python train.py --n_layer=10 --d_model=384 --n_head=3 --n_kv_head=3 --head_dim=128 --d_mlp=1536 --vocab_size=15576 --activation="relu" --norm="layernorm" --norm_place="pre" --norm_eps=1e-05 --positions="learned" --qk_norm=false --attn_scale=0.0884 --bias="none" --tie_embeddings=true --parallel_block=false --init="uniform" --init_std_qkv=0.0226 --init_std_o=0.0226 --init_std_up=0.0226 --init_std_down=0.0 --optimizer="soap_variant" --lr=0.00344 --beta1=0.95 --beta2=0.98 --weight_decay=0.15 --lr_head=0.0104 --warmup_steps=200 --schedule="wsd" --decay_fraction=0.555 --decay_shape="sqrt" --final_lr_fraction=0.0 --batch_tokens=262144 --seq_len=1024 --doc_mask=false --train_tokens=1335000000 --steps=5093 --dataset="wikipedia_en"
Each number is 500 + 40 x the weight over the matrix's rms, rounded and kept within 0 to 999. Layers, rows and columns count from 0. Numbers have three digits each.

# down: layer 2 MLP down (transposed), 1536x384, rms 0.117, rows 676-728, columns 128-255
# up: layer 2 MLP up, 1536x384, rms 0.126, rows 677-728, columns 128-255
down676:541478544475527456506453582515533463445531562532415529466575573434490472471498513484536522477573542493503447549541474376597445515502523433423528517547517420538485481503411520500437626456505490501522513538473527494491635451471531526489527400515487510498550451532504494491456534543544485460453508416524465538486513468495600575525489508471481492471513548485460532435551496533448470446511
up677:537533509520512472479473483520544529537577537508445505523509491513454540490479545441538509487528490498513522503462459452520520459492507431523447500491474539521441491510510445546542494502460450473537508532487563426467460543449493474513497542440569499480432491501499491488483477480498469466558507535568586410549446428384492480434539479514491521545537542531443620475465543520536599545538
down677:511502485439469445597509450481478519441464468524553547514509581445529461557451537462500498481502500468467572498479571507523530540525525414444523490456501529461524514482571456480478484443508488432477510447501468475575501495462495498434550595575470542506536517520482480527539472497506457487486517482509501487482532586416527448510493477572466492512542483501553468544537423527487491496494
up678:472608533555504520465482616577475481498567455411508494523528611479441520538536565519502524513527547469488425442427564452551448519494507503466428465503492556501509484559456517543457519468463452494474478451452549432431500534523497498478530511486469578533576443532528455450561470528522516396558536488466573501517533519497484500456565480527527588423488453539486549471510575459454492459520
down678:442526466524487440609509521539474554568472561512482409503495483515536470465501458527480493603424384478548470525487482608490525503518524495507510530501500536572471536530418468463542527510508539510499471475539499503497554421417548446557485514521489541455485411474502576468493448552508472414468550518506519533539485502560473544482554426517492498482547459447522441472524479491492564482492
up679:514514517477558471564495534552486419519518569540492495530531504490508473464491483470471486479468457496512441448512514520446515503478475483565493475532473468525513492494494521546473512488483510492478482532422453448495493512451499475514536524422523441509465468553502480460443493478498600501503493503495537488526580480510547458479486537557527503566495525503469469554520535494506518486480
down679:494528473490500510512533582487509499491466482501559510517509488493482519481462509514541473529461540461464520462589510502494497468495458538548424510518477505501472506484532466461508577466512454445510486507534483469488461486474498512493495508538494449528483499466508498528521518475509490452500486474486507530466593457502502488509544455431527542546515465557552455494488489552531505504540
up680:481534581498452513502533534477516512512473498539506480490500486532518483471425535509515467468521437545505536531494507504538540543530520520512447480471481490521555503472586503551460482489445494543516477535539541460593527486518514509483428474520514462462534516537517496454498464511470476571496424459464568476484519400447490607546518532446438514471459568484508500515514500509448482464556
down680:499535497524513484488487489505529506451555481482556437431470494490467499492527453554483488503506484516485470483488478506553502505488458540486513513462499464539488510513517454480426465584556478488418505497591479483466501505512599470523519503488475501495500496539505524534480495516489523463500519501435513470504518564517536534480503487478495445439516442568559512494511507517496526509494
up681:370497596473476571425522578538530421511296488378530442508469428526574539503466538411430471450570463520481521540499494519512541511480540591542563511505493593489540484573522527432421493565561556602522473568473477512443584396486490516508449458564461466540523451583436505408548536522542437393488387533493468468621578448500495430504516420552523552448480495544457469647492468559494440476393
down681:409462370532512458480426521447542465465504580468539411372564616492420568473603481410410499442493574516547334432543527587516634462603509455494591598455446494485549626464463553487504455467574531616487494671398401542540548450482542610670577442555616379607552421550414446529561605492540479304567461458447506599724588519573501412379583614543437465526536511566343498540615529506516355498446
up682:476531504549520566470518406551486475530523533516539529502510527493496584489517477428553520489553548533476426535493570511468471538504532505609464499388546435456477508477545423399444507437495468471436578559507504524474487575522492451459532471492542480434385505482471490472559495552461527561495472500600555556532488505483479531585454496468560534497566459501519433484483563479469491448457
down682:465498482548499494395572524465507539518535487464486440459493511499536518463474535540457509538497471486480496489532565522488487508525496459523550498521544448485533467451519530502575492485475513560515448445518476482474439458511513524545479557477472477586520454478541499541526461504480482525449480501496516474480491545489492432525453512457526500545433558503510486499520515442526519564472
up683:510499525472487461465541479487472471504459535498565508512454466523503483420515426513514457473470522494453486516483513504565498478513567460430448488524510499466481527419370521516560480494476549480560498474491495487517528456517527419533479593472471432384476484426530511519493483519577473549528463538547479439559513443592507486462497460494492553442574515493490553544552513517511472521523
down683:533500509543553445472543489535479469532522562546529497458529578581574593454539560467487578588457475518537562460472467469468512510454425523496467546406564522483485539531540507500432487451519495495524566531532482477510484540509578592445462506524533491583425436518487494496454474410548516495477398493625511511422526526485459535523511515474487385524497472528458512532500520469502450536478
up684:527495511509519531445467415511463530484516526562516486506469510507501477534526455466568516425555471498603420537515492517505531536460575507497510518536510493510531498486514483461519428392448478496536530489628517484470447434453551492523454495420455534503612534487516506439512514553501465533545499541507538548481462507548483499495549494490475499494497419484494420500482494490574520492495
down684:482475432568573483494500524490494489526520477446509527496595502451528513471503458507461495491435517530450523466516585475524503471504473517578570489446450499471508513524443425500509481593479458596447503536393439547508585534439517463496522550549523561519490507544557581529482533440525483512446464551494441529543568554454564528466408522517515536509545493485513523554526498424475499570477
up685:467501563512568527444479475487537565537544503478409566533545481492485538589533453549563518467527533478465466464486496478491505459552473494461527526450451539513481491497528433506489473475562502484516516427489517500538501465521467527488458508487535494513456434481541507520491564509473477443558480486497554507490519552429474540491520428455496479540509521525508499426569567485509476480425
down685:510519441504491555442556546471562554519476501535466511573567495473570512474513487559503442451526488414500518500527440551500438481460487413564511571534509468514509527554523481437643558498468568601525491557528640442561600453491470487511531501555495581471471495540439573437448463486420534529610478450477497501478480539508503488521567481465446499470505589501404576502515498505443499462489
up686:530492471513517530488496488533504493530559444533453530476478438607488524424525457520509467554511542497462509510496475475474519542566527443502546502529509486449493543435534453489508529487549496519532494532440444500528514480502529432473520491458464378476448534475525425426524578485461483472570483475507519495494498555452536527520556414420433488403633527441481509445426491495577467430498
down686:508498530550467499472488479476534489529459510485496430503508576507528501532538519493547480520534490440479414546497478529514496505481425543484524438501483560541549475505485525539499538462581495492470458496474448480556500573483520527482511477518546466504473456510532501518439491464469571465474475491480492487537493517506492445469441470496489518519525465530515427586485473514497425529461
up687:527480515499464452466482503532508555511517523531501496473452557506527500548531419490537492496494433452457495510583552518436524546466601483547474523518482480440520510483408489480478579521507396555503443455533581525493548522564524496450463524505540394476530455441442485482470470456519488563496540473438525516502533455506506510479467457445516513512538487505481443516555445476521442481511
down687:504525469530533515535562502496435497507466466514463558539546550507559450470498456499395506490444593483514529483549554462519417596408582532501476505475498508532398494519511516397447514541485546521457476490496485470457503480482491501503454475421459535504426517492492464499493498602513507551520627543538465588510580507465478495470436574601490594519491599527589479508484514499473523549475
up688:454581548438444412516569466475472522544503500544440494486546518521533504498532480478531484482480475501480532516494530524450501511499531514452580514522481492468496487558563445442523517491456472519565455513493564489518489510556459475508575565416493559481449508461561513450489487468544493494543560423546449411502497529469489547564540513472512518474506486448483524429569450438502519506456
down688:482530531550543504503524539447555495550466466465507479482622548471502573558488398531512511544501548535522518518535539499476526473478525423603515453566525478502460491519509570533462434535501458502602501493529501496460534472501526478507544482404460561505468462526464486501545528496566518453453458504494473524395533507502505470461547457517496571538453571546524482478431521444469470469489
up689:491531528490530489460492603535516474505501430438485446441497463466466529497537487493496464556456517520491375481587560475553428472461560540424481485502492462465497437469442616502517508571483500561424524430515457535440477502500468496506496531552439480429583479494538563494546538573441500454470498487547518496558530476477517517516544493419418540441468449504554478584484483420463540443537
down689:505527543510479498570586453494491572532484547504512470526568553495460507447520450516542464500441376458502528571439479453528477541510412547528467500414500533503535434522547475515493478445494486525454537457523487507463588583501471473503468487550475529534462514517510517417503478477475529501493497493500554490530571490589503534442491516467481488551460508523476533421455561520572448443467
up690:403587513400464593440452527556467474558486484404490537425573597509472427531436420445570563485511493532488516485459465546570508434601574504531578560487547503496597525586505531491566506479587500475495514571500560522491513477527475504506534488456556534541543457450468478499479505454538451483530456492428482450528447535476517493548506347488549500477478564441490564456516527543570404424468
down690:524533486524476459527517544417497504470518544482473521488487512516500554485561476519504461514555499520517500496506462437501495535489496434468442447509482488484424486483436450430468480434452481445549503539482478478463528485474497487525452522478404447499467495462527463489516502491465493460436626497498467477549507466447487573580494586485425529528446439553548443493487543528503527541432
up691:518449499521483497492498512436524491495513524491508520404483467520465485476459494432509532531500468478511494498498474482477535530493451504479488561437550491411427473465433498516470495489511451527551544550438458358536518522527449516501486419459566508559565631517509474553568413512442504572513465476474484545445527512465403430587495502455431516478537564548521510459483494521521514464526
down691:485507489461527564506406392440518455533584565569472533452451531529507526510546487470517488519535432485449517440547527476534506537499460484522463528439470510525501425557542540563489532489528509548507423458539514528513512480392579502557460526503575449526522454491482552400551451513525549576547514490567462535487512576461482514516494501471475502494488560500521515517529534504523445421484
up692:571509544523495455411543473532536516543478494465508542525497513462443560534511545540489487489433466431498530475458575519555521473380511498413491451451484549392457483469567522606517481502508547548547525555576552497467500509503520491489455571472537462548553588480489466416443447551538485498494443493462525561500538523534438449441463464548508449518505437546500518512519476527517465495495
down692:522529484493516571567500476504486509463447471580517474479537552507460565557540459498513552482622466467459481495557493501496527503590526521525499590476522462472563526439476515430518493496546527478456525497489501494489449508496456436549468548497463480527522462519497525530496473512518468435500555504412550492490496433470482519451510531523532550591534517456508484481540551497514521536547
up693:554468472505499567440442451533477469492518519510542529510512515468565500512432506498522533507568540449526521432518452500470449465474494500509486579483457549539487531487482544458548454488429521477462548465504489489453537542471562464500504584513597522473558466482520454502514509467472515501512531490428503533414506505496518535514533483443488547477490445503480433476492573587442522528560
down693:489486548549522509482492518495550439518498565567469421512530453511522524486569536482550515562504481506463461488483482479497584495523501486509557494504533450549521461556478542504498535516516519480470492477432483475484444511528465565554499488441484530519485430498523487499516499576494484524512539499557500479549464529477456484500444508494527425627545545546421554500511570464535501546357
up694:519494512480450490507469546539498486478546479517485455464383443458491498471483474411480482483509519581622477458471449533556500522515509475557498506537496469514501494457559526477533496540511471465525479450524432593512524510476473454465486579546481501514563555452454472470478491441512573514516512475481514502511529555516439561485525465524521465468512515480473525478616601519460494492463
down694:519523513470464494483521481494494518475482516494502510443548522489514503509498518526467494378543561532565513541496486485508486487452493497522502487512491523525573527511475479505510435468507501495491514462511510492484443472498560605444408533495539546504504479548491479451537530485481512449516432561528444458520460538510493493492505556484539493439483502451495471546481527548457507515499
up695:453530441520487489441471502576516485491565499470525497524503574489479446557441527609422456534506635438499502423509498504536520454481472496457549550462507515495456441531495562564559512519548462471520497478481463459544538488460531524436517551515480506541472545527450555438469481493549449443519535511446467510477530542522544482487540512631484526467502499535528508467533544495492437527461
down695:538476421482481454587546524461507608511481463463495481474494568535492448492569493446543496509476488532536596475471544494492511455522446505496542482519524481535431533514483508491444473409457518481449533514546465534500523464512566466539511482471531502473527503484496514563498505560553515469443574483503468478483531460502514487450539491484528482482476551512500478584512468537542523513468
up696:527500485464541498443501581466478555565608450542480506588509445462532489531568442454473534499440477486488482467482513536506470475468490515529518469502543469499483542508468455487496545494484542491503444540464516517474523503520505469511476591493444486526457512414528579411512511485487535522477570489538593476505551523461460530482500504496497534453555525500571451500461536462554469486546
down696:549493470515483513480496504546455499496436548426538455507487540455458453547432475585523481504521437449526449496488538500452537545469519511508519481541431520508572456436479450505497526523569568498470491486482445430425415548466530472446524546497528507472509479496484515491441483490536497490535510509510486510515514490460468480468531459526456529494479492504504478521508555500430459475429
up697:513473510500495464475439489466564470464460436481534536514502508532502508510565506479560495527545499522475470507531540477448490507457590473556533476571491515472523411563587496543446545513500502502560479562512540473524518496453474493460430455456401510557478477459538452476494534481549494469465414452585475496437419560589457504581580454528580515493469423554483503462512480502514568515487
down697:506477534458509512447488589489530432501523542495530435436546535503521474449471483445475456425479474533481516488486580490545521510567488508468496468456511568490467551531510539540469424520530498477535547513506459499552535506514502526472504451486504504594500426518495434442426487498550505499495529546456541498452498436492444516505455502444509452536541524454448523523447500518544514485481
up698:463518603506579477469517428515569521504504513539526524482564491507402483532496511585538469475470430446559532472484516532492514504508496482536500514472496448565524480518518517489529493524484523506471501528546530526411492500464460557496470442560530538468538588543490476488462581407497460500397545504481463508452605509535465536567447516408552468511502454516485516492506497524464526450424
down698:575535531462478530552586545516483466561554467531467466446502523498536508509500532471465515578449498543491544547524518530488525509468463474500479488539629440403463522453481437470497502522538501464506527476468537569535538465462553480468503540520436504529453476487544586569485485502496440504516530502552464513447433493459541477442572536517386491484521513384482465532494508464462517571491
up699:486565607495513436451492547497507497508464437565461544508482483478521538519481487535446489507470454518537582475509487508495589515523563395463500511507550503487600519484557363492523541565416475511487518519520537501447468544529498484430506452522404557497452491536504490449490570455537446520405478537449512531609596450479490579479495509520556540530542495465557491475459525470457476528459
down699:557515407462584464486500523478526586490439578451560519626550512492506420564463513422473513494532557423461466464476510380483532431484468562539532470466453594407455454443520475448507472442392565564510423450431537500499474488544523527458493461472554531516455555495452528594523498537478441487465418459523508534523487524495556480510435497582468471494449556495463581598470473565504398481547
up700:472520534499511533461487444489528546461424511482516428547527561492537531500502534543453517503509515477515497437502459468538477523525525472525474501440550479460470472534525461448463500516568494503572493478497526526450514486555511478466448530463512476577507462520488486525487510470535538525522498503510477475602508486577554474512534528423472448500517527416534534551468526484451448479588
down700:510511508487514524601453547599476421495554529600482540468469468589516464515469490529514529508566458533536507501499472508450501507523515507491484497446478515501458491553525458465456454483473483483532486471498533543491520516516477603485510523559458529469564559527485473455485554527551545460517537570483490497485509542495507497436450480527478506598557411495534498454492523474478559489522
up701:519434471494498454518528518480519525505538435521526532452545485514527533512501527567531381439560435481543531491486435510513505520482481478509501502458523506541482448480511581492448532508468455582519419504564554426444515464522478515496467414438556528500477378471564462550508479467473455424496482487482539478437495523510537496503501499482466525559479487493485415436494532465452519575466
down701:402518488532472609491448506479372508418538545496493587482455546499493532476510475514590444473499540443557437546561389455508452526490479454464463523436443554501452582501497467450480552447517481535496467514443536518541457451525444384563497541544560541437575499463451595542542535565600412524538474410535561439421608579490505559495509507548490570514547443544452441441458485454449436581387
up702:483522498535516515467476534560502438491520483479480438469507520517462525511465506485522499476419519459447496522476523524461547552500563526503464399451421477571480503506473426468503461502458468486509460466507510563605486529463488475455465495491433489525538517481501502501498460456499505464477476544542518510544537468490448501478528475551489485494516528559483533467576525474455459475498
down702:494490517551493475515554471441489540587539505494491554457496497500518508511521512541497479520461485472533503464454550452457498494498480447474498571516552459483476466496455530514527534543556451501479516582479506518504534557524499443545524581476554478502477475487546480511489500476476483535529519559575545487535505481474491528425478516456453421484466540465555494509484514516513482519454
up703:475451511500467496486481453485518532477482576519496529527517516493506534460503540512485493526486519520459488519511465525483474532513446474512483543451550492498562526477492523504509448489510491448508492482502524486550484506477461482464486512457551446449497505458532542518480537487483467481504424520433538497484554515511489561529526472489481467488517501532539631534527494487517459510505
down703:487510419493537489488468508576480546551504530525492369428528514566557440546460492507493478512488540489518522505522563532486452517482534492496453514530506519501470509455522467465425527518521480496508544490509478515442498587521568564538472508484438528489493542512417446521501524506441521463500530535555480464556505500512471469488445536448478514479475548503466443482466552537440514503534
up704:567489502529478491448488490547492471489467551497471495546550481557516513549544507504465492509464467543459487473523470523572518467454499515522466494457449490526525532494504507475506522532495523451529562519476491529541528517548545456533468538560485539512502463539589566506448432511566452535545474541560428474478524442523575482449507507572597536494491484511517515473436473510481510450487
down704:492473549427501466524434493544442481554544481470444543521519513479483502508468462517487463471462504533501530472513501504543447505504508455523485473523501496468495491501446510492464513467498528557556491474476492511516455466501454484464505466453508463457506443557517419550500496489485488473456400482539488526460454476488506510453488508476492518451515500491562493462566472487466509493549
up705:491504511536427492509532556501503518466545449457532549474425481467478479473587559479469469545467526531447507480539488488501565464504596459491561519545507495590491557523445469457554461534528490523475491444547524462540493518445494438430580474493471527521497434465482545557474479454532464527508470500481484483561558459515512459448483517492527543505562497507516469496520469449508554384490
down705:534434491507498476531473450460525502551544525446520548477472479481490516501431467517514484473507508521482596538478496430458555494527567424526514482461449521480461509434527572386572573511547473492473526491467572562500550480472494522567517525479518497491521467520516517561422591505511403478562451495501547497412529528468551499435438526458465598464497481443462429569416547437485548575558
up706:578566537520462519533527490541460469491484517529489477427504517446561568543569572490481506481537494482565470564454482486493502462469529516557410447425550486534478512543504526584533475474481448463371448536473491521512470464603531425467485537477485526493494532512568455472437539459511548541506414557426524524490530538441539524502524465447490492546523492477440512511500548458439534459483
down706:446449509545454515547439397502523502430419481510510480492616559512511467521441552463478448531561454484551544534515461478544530546538476509489410458601404529473511513521463577490467521478530487490430484562490529441574526557505446469495496451475438518563557502542480485562434619545488529458450449560478484575481510510547416438498487507480524438481426522431424481518573605477566473438502
up707:493519494510492415505419522505479515539498560450495527460433512531439512498517504483525477523556447469538532485511449455513496451472545452511517469496511546540511462502496556513458501532494498505547477567516572592529531409496475469469401426523522466506466504514554528492442548489619482490445597498532463521501470382489547549517524418476423526515550428471470541471529489449496496432550
down707:489486541508443511542421459423477520445487346521478487471483475498463374550529465554480494483496583541533399521528559479559471442509468458500450476503493543597505547500510451525457523403510523466459562467495491509486475449509443451547492496482438496477477474532531505527549478479498510454535583452549518514406543525500499580509475484535489507441497449529569509481520495418480516539458
up708:548476503516549514466458497462521502497485480485436565484456470491499543438541493508410588466526531445539520535471572560554504527483549415479458531491476498445509526545552496506455552545453503534528463508409587531537519485428462508519552471542503449539465490459465468532548535529505551576547505449478518473510507614544430562505455466510549479536619532524541475480461455487507429490485
down708:437516518529502457530531531546515514545518483520522522479505463539571446577510520518475495582507567463499559471432536456523488456441525505517435485453533403480537474588502495460515412505470524526509495512478482555408460510464453531508485522512515542448459464518524501504466427576397512485598523500430573452423473476511484496497477476526577476457440572554526506554435412448517499556516
up709:476488519504499470526474440503519438556506516419477588502469492548463536483566559509529460573509527520444520516565460483509481505501573513477531493519520411409462528510503506565471481442508508578531538437469499446570486528490480526440504499513467599471493504545465503442570456519528486516530486516565519472473482512512487515539611531569576523517613455491459474534523453578469509449427
down709:521541423511465502569505500541496496543562502541506533484543476537462519501474534473548476472490532573572527562495533439510615509509518483448408444436477480469430529417490463512507494514547463555522509560546482453513495517479459435433472451515504524440540509532530535540466435594476598513514589550474526485420548507516500502519516454554488544523478429461494476539505517476489534544534
up710:504523533505501526425535459495450488498577448508482504543567445524469533500572487456475473547448454483550514501517644550481482513442488464492498522551460452487546440472503483526492519556514476501474509493487524540440477493498559512485472463464541448445586428508408471476555482507540502503490434544530473447537490449489504521520500462484499529484524401529524559551577521476493502479458
down710:520536522436493505481459528537521522543557517552450558529557427489500439505534421514501603473545590469530505495443478561553517577493439539522512537469587469471470521511489467459523483473500512445539491503546508514429510498535493500528492617470420503530508510562490524494508497363520441488419398511534504526471472457493487526504479503404518514564517496510489492549457505524508478518547
up711:501505609469469473519565533508474535562456534407554514521552543561495491505594513478502498447503344507456458531443529488441463589569468532427570440527503555565438497415603449434456433528439553568510507456483456525535465508547467460525552466445436516450529456556549470422500472493483514569492558388551468573493488446464405586497480494504466601458533413483534485530550536522539514494453
down711:564508538492556463455433603496522548449515486450470437488538544439494428479527486425484429480433536510582541548588498446571510416506432441506482509519527499529503489519423499489525436430535479512436550461432545479530489408493500493456512560487477503527490520489457471543426533534501505496457518525430460504497514477474511432536430479559440507444573570500521525547477455539446447469535
up712:465509563478486484511469509501467480524527477436456517535507467532485451501494494488504512500466478492495506525451525516493522513518511486507473536494493471502471498454494500520539514516503469552484481517494513473446546509503511464528502543469503511479541444500528495480516486510452528567518559434461480461484512505474462566526468545531556513500472484501523497499578479506454525495535
down712:463455498509521475486497474483541501488511493490494486555476515523499528437529479475461508462519530492519513505515527478446508464511461513503519549433497472499449507448512510505486476511471535449501496536483480517509490520471515457528476501504538460567524463432517525439515521477552473505449561540544537531552521492484508491485498466463484515477522538494539486552485498485518509453596
up713:443579516465540475425526563515502422511485507488490585476496470500474512461484513525528520493511501462467483490510432562525497505572513450523513550433566507537488498466524500473484535495527445427513535447489543490433469497567529507467539514511526455455541499426471428529508551602519543584494519548454468493455511539497474538520573557459459477497580506507486534452523494537572545469441
down713:497454475485537531511536549517516554419422480497529459549544511522491466488495541516564505523485543460514501462460431482499494570468422475505530500456446532544455540512506539480530480522522513504470477577494460520477417553537502453480543473480495499489448506508498533519500514542514545523545481487478528496455504513472550468515502470485528481456495485513470482563468464420475378584465
up714:510519507501507494547536454498507491518533524500443437548530454507525554582518458477492519527526437517506463518511426522480492522448535453530491567542512502552445489504527509534507515460503484582483439473433502535478504483492485477481558510530482497503519456485503585461518458577549513551563501490545427559516498464511504579485534556486458483442503492525480463553476504539507550532474
down714:541507473485528467540520500433474479485495494509499503575564410537442463450519483497484447497452425514474520539478469502426537444393514467481527542408432519561533503546474450464534464514426458463513458483554500441472508489523490541412521543435432422553596516425508454585579550533494541512542539543432482489543515485482512496538522551442446510511536538539494468497495451482552541472482
up715:498457567493566501455542525450457477522508478472464507464485478518456490535478474489512443503527522595564547533508470536485537525446476546492572503541508472491458506504486529508517486458449513520534517529503467517525478525464564451518515459455448535509520524535479507466458540482545468494447528493517440413553425506523477509457523481618521510493606459504481445510509574508500528509471
down715:482555511515474536467545507570532438491483491418525533488447439503540526511459509455598511540493496485485483446453457536495449474527504498484528507536485549541560507550503493593456516526515539459451531543468496425519541406565552537423522510434528509458532470510453505493494477457502513526550454507544495498512483546525451559498533444456506525584538529437488524472484469532539546506449
up716:463501562503490549401509489528522549513452532539488512487521561471448483501557513568524584518421459553531512424498516497494515540501431477443387527460517518470542475484512593492529507460528491437532500462474475526580589507505552525546467586543468493547537541502513500500484449535470582482505463470396580466481544482505501394508440538518555523499435538508550453533495502472545433418496
down716:443547510485534470501516536500517538462532453505482445548512520550469477612533534455511503461537567501484507507505464542586480530502571515522543464517539566539538428505439505518466543513457525479477529522440492478499459538567539502477534503534520496530511499500519379528474482574503438531510407527468451540555515457453536480491513547477451531494530495413492489585558452575474553493510
up717:501410542579461537450574569504497459435451511491497513488480536500513498517498552533447516483492495404495540494454581514544532462480519507534466457444546537475544544432583549448530456436521560386510484530535511565500511541478489502480542437504448525517584452503551472476454493471520529555488555492474522498465443549578505452556500481478530522421479506508472483465476474531465504520519
down717:540479490503474539520484593498516469508560468480489441497516550552427522522457523487485513522533455524474545489492471547491432503464418539481559513498450499494508507576518530449488533584505465532473574562521553506562493548467493489485460466553478493505433521516504460427482485470549499470547452469488553526511528496434497502489497527485537446569520479524489504492499549510502524513540
up718:436521526478460474491535505481508453434471443528536430450477466430571526501400548517528526519499535420588568511538560507496516453562546465493503557498543514548443476524453502499497456484560479466473465458461468568460462456501492528466462424496455476553527490512571512543531426463506522546549528509543502487483540494560473460519515486461498493515387521475551572510520518496454527479513
down718:464484507488498485514557481500475531588519513451495547542517477487490560478541475487429519462500516539549467485438520483528521508474508513516565564523521487492500518502526486505484531562496561524514459558521560467497529541481518421487508481487448516515499505506552527444516522485465489494465536496483494464516512487539471508524502550527522475503534454458495451544483503513554497524534
up719:465514481489544477413455439482528514491454465505410527539436464453489476504454520472547527458495559453466504531519442444447527565502594449444516522517446524476513540442492504446376535471486514407484522525513436466579568464468483491541514544477525538438519524567504505479550468485520516452550495395541550432526488500551513469539548480518462475380556388524497453550339522588550497512540
down719:445529454494477600562458548466458499494505532499477432589568506502555466560502505492461518556481482457532471473368509494525453569511555553505553493519482530487441496544499395496491508503537492537507503506496556532520498533456488497513463507451445383562441540481508543473563495457508461495544487512471480582466488528495569546527474504493496482483484443551431480504410470545477522529492
up720:482478487528524478470415410537519497445553557467544533481570476579540460464472512512465471489546466347506493481491488553549513464507432491470535551423543550530454474436577513532573543407521482511469567443534508487488541474550501510485452516412485500519450542495476449520494416509488515512497506470508522493528485497521505485588479510480548488466463568476543490519504535432447518528519
down720:477501500540515531469506520567519379491496543525476508492452544479561483536440536527551430628484491493500497574545507420504500571485442602563548544556476518539469594542523534516502555482452476577451494514380494527566536482464506499608467460485455430446446475434490494559451499468442534429528501483497473509491486404508481570516461497466471484503559510559621449518585624534383528519504
up721:468494563449508524503468498515523508572489555496495507557496445535434532493540479523580465482489482517490501476522490463497539473513493419583430510470475526580484506522501505511546478475495559493438493547529483556495513539499486507440518569427493489397451483499456464530481396511500562511562399538532497464424500505497530531597536470524494438555526460381487531513469519452508393459427
down721:515497479476475470564512563481548440445524507540569449577498477482533490445479522522439592514511513560473490517457480447528464580496449533474473501500539483475440508444460435466452552491514471429441492498516444494510480516465502502524528468548430500549472432507449533536573479467539560475488505549443539504532526444471526568428531525555481469411472458573543554524469511517587530563498
up722:553494539509513469549417536513482507524498535552502508497577434491496539554499575524528495528448449493454585513493401490560463499499530510518491519441494559461524484475472470509477488461516494470552629462481485486485522497481464493564495549529545515523508475521505446503540504560507486478452501483472508486537529452536436468544481459504431536545553513450531543516490535529496529526430
down722:507514504524463509518463508486516555484505579485522501529491429487498580504482481530509536500503483445489540464477458530474554388419458493470497494523573483476536474539453483443526453536402481519506584457505474497540489529503441541483526472511495567416499548517480435447381552511518570423442557506512515513541489403510572578477373450476507501508507478446483502513419495522566464451530
up723:522491509469513501456517497538445521515500457554514574441475493545428460527468427471501510547455489510537486487506507531532486474482557502481525499464497548506514507542451551515528606589510499487499470445504468466511531525538501460591537551569519586460524530526439458499516511528579542455430444522472487514453513510530573568489522501552558559489480444483458468468478485525452504498470
down723:448549504496443534424501601466486488490526511468463525509452530549572521528523442439469519539523512477518467522527515537471474496505471530491518534489466451450533393512433458479449539494517445520510501533533537440467455466530529475494467481549527547489503550529489497547470543456509503494521596449579497521481453563490561458483504508488531520503483509504445508530505519506493517498487
up724:499519473492444556473506452543527527466528503568537389537539600454478505503474490550585554589462557465437478520462476500552515522507535506512477431534557486461478493482485539461499466515537483504581467567551568523436531466431493474512492455516437526497444512462521446469502516548540462449556435405529420496475551530570445577514514510478405506520501566508497524531535458520476481506526
down724:431471526476409442564621450477482533470480434516506581631470490510475540564528547479520530499516536480514411422537470492572448431452464521531477435454576491551427433451506478432524509471493564434534481536540498463425520452423403526393529513520503523457508546520554486536445514466509530491560548413519516428459545533492522564458499496481492551486513483459566482530456481435461535456587
up725:505533493467521470547500497470549476453487463474518472379480494501469485489526482602486464533552519574473513462433532525548511550475471447473464448536540512442509512497525494475459471451521531524501470521491517491456481513512530515535450492600501428513519502510494536513468491433548504549483513465511528500460459497496542513446560486463535539517448460485530507532559536481540451482501
down725:455431506466514470498478446491465556540473558525440473511529506422518528439453497540478584468524496480521436480540519562544452444538543500518525550498469517517542522519484490519600506505502526467466505556533477502518591473480513505465439453482534513515562518552497576455535516449471572451506488524456496534466517481468529482553517529558516484505540510498484560509459506520502533466460
up726:522476542414526529571441481518497620514452509466485512467489563474588511546494534545475485442471503467533495513559484471448466462504480627495402427485595537553535523481436478499531495488490532421522538530555461466532543492555479471527501525539337445472576408499492436431465490598461531457554464488430523531499487549458585517550491595486552481505446535449527484457503492497457553502490
down726:449526468523532506547475466398547446571499486521466469529485517494472477493512546437481503562510617521508501486470597524585539489393455488529490452560452519451481534472565542435449540497534438495417528508514586562442495489479453510473516575514490467506515447538602531491510510489581431538461510585538523503542502533477522494498536508490496424476484543529488498568518443510504517483524
up727:514421475536575581535499451529464478406489406606484527430456480511506488494467439551510567413551403506497446550519516510500505472434508468517432495502517524444545507481513502488535461531532484416423460391464559501495517447496548563509590490589501469421484430563458538553443491446513521579553516424545511486459431598559530396579521471521502517511567487477476561481457512573573537508395
down727:542574536545536492518582483531515535539551521468494522516551439511516531529472540513446453477528577530429553506557568564448466529561543543472510446531526498505568484510551454486497456501521547500483494566500447516510514558617457534479527542470543501584472520547545502430529481471536526396450492466511498470481524487532475557494568495528482482457526556510488502346534529453466510468459
up728:442488447478456506531549451510592494514485564478459511492462525454534494483548501552499515430490530475589482561563429471502543533492520468492465485436584497421419417476501556579446510485476492482485517541503524503475519524495580504442482471508486497535482566475556503532486508510477468452436472465500523452509507433429473520522512562444476508568464498407536388582546533542471478481499
down728:517535482537487524493519436502434541469513502509471459481490517488479502495512491479565542455515468465468538481443503584455528450493531547474501484507482473453521532497453437520468486531491514560420541460459466504526444524525467540541475518508514528526551448499403543458457471520484542456530506537509465472580476499566523474497485420484506534508447475530401520432509510494493479494508